Weights of a small GPT-style language model, trained from scratch on English Wikipedia.
Training: 732M tokens, 5581 steps.
Each number is 128 + 24 x the weight over the matrix's rms, rounded and kept within 0 to 255. Layers, rows and columns count from 0. Numbers have three digits each.

# layer 2 MLP down (transposed), 1280x320, rms 0.042, rows 59-99, columns 160-239
138085145134141103144192114108093110166146153086124123145147084129114097159130128161139127142120125132109159115141113190132082139131092118135106142175145112136118105098119133135142089148108111185136177134100130115171155128112122122129127106
085143165132146122154086149106162135127132140115142138093114115091151145109127070111136145101114116082126173133068110163155139181159151173165100166171113147173101138136140121072198150172166099129077086132130118130146071109093159180096070148
118140137124131106131149127110128109123140128108166133163086130118126129112102130112124135088149129126141146134129124126134124129128127104137107161118127135119150124124138127136139121140117140119123112140131132111143139120131146130123122128
124131128133126112117143133119132121116138118127111140138140113123114147138111123137146142121142136109130131118117117136133110125119122138139130120133140123112134118117141112124153129135145156119136120123131154121138128133116129124108127125
124125124122125124126129121128120128130134130134124128127130129124131129129122122130132123126131130126129133126130134134128131125125126128130120124125122125125127121129129130127131125126121129133124122135134131130130127133130131126129125127
149139164158091162109151135172166152146127114092136132130120116125091128103154145134111102128135140132105169123149119115155157119136113126151175166124140141142127105138143106163165095117126118169111108109138174139177146093133163134109118171
104090097119163139117118153115143156089099149061109097167110154129116169111150093130118123081191080139162171102159120084128113140132130104111124105085105117181137082140108148192099134142085180121119118140149054146176092125083125129174091125
132123160109141123130127125148103153127110124137135118100128128130093126140117108123083152137131150123126147119110151154120083152111132150125138137116150143135117145151116131141119144130110142122119104123112133136129112127136124136108125107
103092100153105162180136137123096128133158146163086106112179145134125126113151146100114099157105149150121085139153124114101171126114126140087140073126122120140074152141080164130075104104122117155128132131125103153086150151173083106136153136
127130128123131131131125129130130126129126125125127125126130126130125128130125126130124132134132130124131123132131128125127123131128130130129128126126129130128128126124127129130127127125132127129127128131125131129129132122129131130130128130
105198152132150130178144135132149108133158139154174113149140072143132112148125119101089133136132153129099121152141139110146134141133100122094147108102080123157089138175087129138103115116130101144144127101114075094125091108128113153109163136
146164124117136140114129152102121153117111151091122097137130149105125137165121068104138120147141121116120077147161124142122156138084145165076132162102133143139106110158148164162093143094125173147154133100133151127128168121132098120058145165
124124129129134137128126126128129125129131126127130129136127126128119126127119124132127128129123127134131128125132131122132127127126128129126122128131124138124132131127133134130123124121127120122122134126127126125131133123124129138132125134
135090092088084141152153141116107136116141135163140113136138154144143146083171142117100081156125128117123141157118118124152160123146112103104129100130130134124119082121159126122079088140135087100107096076107084116143103119132103099134109129
116152082073095135153105145131092128147101126146125109144137103131130124107142154151148089149162116116127126154153146092124121142139115146164130166134168153095130117098114102121141114137104152118163124128114155109114090143120137145123126095
120121112156105138151119121124128122116108132110118119114123126122138118106103111133140116125135120164137162138126132123113131091137140115141106161109156143116145133133101098127137133141126113152129143156099151144126145143140122128150116132
129151145106133157154111143165111108153113136137101132105181140162120150121139129116099095148106109104092141116152095123112125115153120127088078097112157131097102099130147126113147175121160168132115163139137125126138094173121126106108117139
140124122117124139124118123136125120114122123138114136115126123141118133121124119125131131132109130126128129119127135135132116123129127132128123120138142124129135118116143128128120127146132129116118125130140133123137131141124126137112117136
110107118210209143117130158149106120118135125103165147135059068111127142086180118179089143069112127102138029174178144114118091132166118159086110134095165147100190112168111122127081068134065150167160102093223095063176077085106133117069126138
108114149135101129111118149160125110111138121121118169120149112163105150118084131122145127121174130129123141078128128158093128111128141130141120136140142118112139144135165130109124118139151156119123124168143123141136096119136167157133115145
146119165091183233169080149114080106133106112143088149111162146137168173167139103184070112169103103166162105129136164115100111151140139140070216102144124147140060088167108167189125079150117127144079094197128110130041134169136127171170085125
095081049153179142219155157132112109157171110124146120183113150160149174148115115097140145112162087161174107128144186091118173157175091082085133176103107135089103157138096197135125090075159074078125092108104182092121161148221120140111158129
129142108118098144158094157139125133143137139109144131115120070107070098158174116088105167107104155135109184124098173068151136094075110156121162122115142115131136121114080072103151108147125129088155113131153109198156076073136069183099105135
109109159134113110116121117106136150126117138140141132130133135134131136152136091122134108137136130118102141125122106146127116105152136137126118133105124143141116137117121120133111150119149128119133115139122148119130114143121126128132124119
145149113118134121154111135157116166127119081105137117134122150142132143124101160097130131130142122135126097108124148142107105105142126157107134155147123132162146126119130135115110133128083143123113154149166130148131122142119161111150112110
118097132169192133136188133109148104158149180161185179151099144179138071079161144095092101118120139228149130109124069179106155115166171112132174207103148105080189066121084092058130093169220026042090098212127144072171082118068189053183120196
146057109104103093141119069132163159144089071113121191131110134091123126158192106131112121101176180170157147110149144132151105101117143157120096117154136130072124185128098055082113178144156113121105133115159111144205129153160100156156154108
151111111145110115105147154110128147135111151087139126132139117139146133133123135091145138127128129124156149118125140130115112111146130147097108121115140132115158123097091152144112125145103155095112116188121154145110135130155129122129099141
136080125174186111127176164113122162110086175115166178144102135138137140104132107149081127102090147150158086115132152143132143156155110152130136148054129081148144147111106161079139142138127103153166133126160141106126107087114106100054148171
135110154132097116095095118149128124122071098137129134142131142070117151128106149123108124085152093139129119163119105151145137139153133138135124099110097127143156139097101152128152136140149113130146117174127105132119148123133095101125137141
123168112114178128167134140148159106101162124108154131120160107135132165130153131160149161141091090101106156121125142193149165111147109113147113131107120116160115164116138129159118105152131173114099122152146116087095101114118148156135114124
132128129126129130125125125128129128127131127129129124126127128128130125129125128131126128131130129127127124126130131130129126131129128128127129129130124129128128128130127124127133125127128125123123128127126132128130128128126127130128130129
148124129151113124124119137126121118156112168137143122133122152136100102107113090135159098119135128147076117122098118198114121135104107131125146137127133118124125111129115128083145167104151087094162133135141132103146176141156124137131121119
137112118117120105132126110127148146110133149114107125117142142118132116141158106147131153126116135122142126101121150145135095135126137148137115114155123136124149140107148099136136132142140140140114133151127135119127108142131143113126138122
093158185145117074152160151126045123159135090128166141160106103105130169141141158137051125097157169179130100180157125162092136122089140192120104152139145109100168116147115103133186131159146106086140123116176183082147161120122084111077137131
124124128121136129124126129115123135119133122129128125150132140140121118128124130132124120134131120117125130135132137123125132127119117107121121123129136136131110128120123158116127112132126132113128116132132118120125128129125121127116118139
120153164148111148162173084140113121104118158171077085168158114116113062142132148105150127117144194145095113098115189142156116092136114164154178170151090098148097138119066119135132127066139109122136085185158172107077161141139172086159066117
130124168149149137154150131146108133057167116138116144137128087093092127101117128140124091129086119142154181134074167164095084142128129164178128145131141139127126145095126133106124125175133084141133145088141141110171153150123116128145124137
087056075186152096091124208137145120154111142162134175179103064143125181110099118115115113119151155169115107146107181115115129154119094155093097112014153175115109132203049110149134136166122118170176156061132081093138131032126113119010119134
141126153109150087116135133148097117138124123152139095117147121095122129147125106082120183141141149112104130123146142138113157103114141137122145133120137127164118134146150115168131142112094106117137107155075157131146089150139104114129158105
094130102126136097126146128108108120125143115124115146140129141139134125136126123109155157133119121147114119130101153132117138112139122118126117136107143133103141123151130114113130131128122132128130128120137122116145094124114121138130107105
# layer 2 MLP up, 1280x320, rms 0.0599, rows 60-99, columns 160-239
109131149112154124155103104170098097115111179162117115098127148147129089150165140156135156130126144109165085138150125129121096123141097148075145116188134122181112150135095110117168149066141135114161143151120119137171089156115148150114165113
130126131132130140132113128136122135127121128132090122081165137139130127129136122134130133156113117121119115091119130140119120125142140134119141112133130127124120127131126139127119132114135127138132129121125125152125121135122127120134131128
108135172145133134157125183168140085145133158173114110097136127128161130154153131101128114133088135131107105126122115118111128132137126139127135110139110124119109121148115139134095134115113130135137152110115143140129087128113118125156125157
139126145132130124127138141131135130124126124133132119133129125141130119116125129120119127120124131137131115124127125124122129138129129131119127126129132127130131132127120122126125131128134131124132141112120130134123123122135123137123130129
172120101098103137167093073155118129184035155102125131120108155140114181179115160063070163090117093123066154142116115083104187150159143134115133108154083127169147145107132144151147134097093135157135071121126158131098180169170070119136110077
155174155175152136152148158135150151161093145148122149112139174130145117132175134127101115116114142141089116141158100127150137141160140146142167129140138119158126150170074116103135163102145143160127176102087126142128096193102111142140162169
120129113150118136119154138124192086182159140110135124127121118135141140112120146140197103119148156106153119120151134097144143104166141100134132119116136139122140130111095120112145121117114077112114140140145124118144132124137093126142146164
150105150174143129110106184125130117122132182134129119131134104138102130121134141138143134121119129166145112156146080153123135140113115131152162124117147152120108147150137118142083144108170106149141134138131131123121127138121116142171142149
123126128130114113132133125122124123122132133131132136130123120129125130124128122131126129122135124130130129126119126141124143120135118123132121123129132131117140128126120129129127130126126130125131126123137129128132123128129143127128122128
118173141119124143140139143126134127152127157133120112125139155123115065155149158149166122112124150151146130167136104133113128165129098161105184142151126101168137135128115110125134121119117120140165169101122098141146117162105117218133160134
130177136170187149119149157176130143152150150163114119121138180121148130111154102125041161139124150138121125138135128128101131147145124088085143107141108084144113124168085129095121149141114144191134159126074091149133115150112102152116169169
127130137125116112129128118133127126127132134141138122118130130130127142135122129106123131115139131123135125132131121133118128123139118130133129134125122126128122126125124118137140119148131131136133119124124125142136121128142135125120126125
098147112114136137145125155126139088127129182120139119128136168122128086102136180205119146112111143125153148133140114163104124139146098146122112111155185141130133165132109109136126118109158164146181175092165147109143148150103120142158171147
174156083129152176111065128135110143141150118163123172136136125071172149110139132201083159138131158103151181160173082134154166117131112110148166150109119125136128182107137145131173235131168171200148124093064105175104192157171113140063149082
102121132130159145112160083130190121169133144089126105117141120121123089133138148135109115142101146164178129129136140147096152127167074140102153096110146135134108135132080143182122148077122102123162170137113114144114149177128079157159132188
121160160156141142113116131155132130147120116131127107142130137130137111153141167153131142136127148129124128144151088131119127139118161110128155115125190111155137141159098102126155169128125138153113174131147112115125143152135105135147146142
162126139120146153150118125120143156114119151141127129111129163122161102132126135147070114134102129129124093127140117104130148138094154112137142129150122119133131134140107147107112160118128148155130142133123132157134128138114104126119138155
103170162145145138150135125121133111147078152132108096110132150127115126141163136162116156108100139128138160147163090140142123156165124136157135126179159124147118142157117085151131128098113116138122149104115163153122150166093124143121155158
081113152185116127117152184111097031168117140152133142109140130127111096135145136126144119116082131182135094132131101142106112125125125129125141118139106151130109132150123112168104144107110104163112169135074127101114078129084128134118152103
167189155188154115131126119144110127142077110141121152136128181168101146129143128129078145122119134154121131131150092144125085174164156138115130129149126092147146114141105118167181118136122117131084146104089169140125143153076128133123145122
193177135144190132142102155138147123118110180097117180107128116125105140122149155121110149112120148144182156167176066127148122174136146170113170124145158094133145130143102080101096156132134094194128157149116123147126107164121114149164137188
155127165169228133117161076107143104111115174082120149120137139137097163158158158099089172127156143158149190119154064133210148153093146096095153109126172051103125200156165088116106132128174146066174130076160161163154142143123103114165165147
082157182153136112121114142116109110127153147143130111108123132114119085149147116147115105135106114129151139124123126145108147119125098152124127104140140139113131106146145140148093143140118120130174139142097093091159095123109099116110157119
078129115133194114126140153134129126127137143150122171125137147116159151137111145117112158150189106144121107123132116120097143100103162161136138136094176123111113111159168139109092121093158159123153125158143162134142112112136110133129134076
135158161145139157134130093139155140191145121145115118116139135146135116145176129152141146124160157130116111144130104172116119183126159168077117125208124130156144117186071138119141131109119147159115190130095149144127106185086132152113156126
131158134078167125170116073110194148172136072167121084122122133122108155123175149160120122124169148131134146134145156107186103137211117159098145120154095106152123141100111084114122106144104192183144113029183055140111167143118137137144142101
093138164124167128114124126185084089148115145135095167105147119156128132151140160094104113126074147138159100150134132089086110135136113093113126132166118142141087083173111108135144117097108072081130140150092115129159133141122157125115172154
148164150130134130164133107132127148144144160147115121127131126133144109152167141171145172125100158145133092135150135119137102145105118136160172127120156127141109158150123110165135131093180141174117149162118152153133144164109092163099166138
136147114170139138182120141162116132170063168181114134104130140133115119141175146174109175119101126130125104135153121137127102172174117216088155123159153116160151145146070117115127138084124138206159130052124106142152116143124109136155154139
151155164125149151145129126134136129161130167156123110129127165145118100153164177162098158124125147144163104151155061154116131168166125145083160119146108075157145137135119099108138148110136064122131148124118124158148103179127116184165182181
128123128135128127127138127130126135127134124130133131125133137119122129122120136118121133124127132132134129130123120129129131121134129120121125124122130131123127130126131137134123125128124128131137133126128123124127127127134129127129126131
145171148118124078116157173162163121137086112174121117129130173162070147145125112137086129145092109130085168132126116121070151115158104101105141110133108118128118124127141141094097114119157122122153122058076123113104200181122104146102097132
135155131135128118131147132127147114138137158124138130124124116123135113130140166123129117110140158165140154180144114122134148162133102132126137144128114120148133142145105119126128127119121116133149145123129138139136114143119112162113148142
142182129130130149161128147192104158161117139129127150129140116093137108138131149170125169112083138119116088157186127176083126130118112147101154148164158121225151138125130082159159125115117171222115150105119153107129132140134088197088164132
149138132129121122134119117159126137123113137145124132096145128132129120135127127127119132117097142134127130126140119120133109138131122164128144131129136111123151129123110131130135138124140124129139151110121131146156117131095124134127141120
130107158133162148097097113133163099172096146158131126143128159141184171128171155123133138108124163121122094143127155095203126152143148172130163123109111138133127151168090134095163162132105147151124143133165085169112096106163107123157143104
100172159163179122123113130157160181166132141108135144125129135127113141104158129142082129121121156118158141138151142169107102183171137134126123125184106098126134181139123137108195131128134140131143139111111133147103165150096073135100124139
117150153136145136186138125146107152139119149146124078128135113108151098171170190159133144120109142160120132139159094141111141129135115155150166134173134105151114131151071097146157117123134105183136154114099125132151118169132112138122154145
134144099114145166137129112154148077181107153142121067126132103130119105139142159099118141138133148121120145114131109167130159126130158099085124130158152127177129119126107100138109110109115089132096130121119145154139077121164146105104156081
111151098152141138112158113053143115132129195115134131117128134116112092118126159140113126106169120147116109126122139127110120176136130135149146134116178149150109113138102101160142122098132097141128161148147120119132160123149118134132168178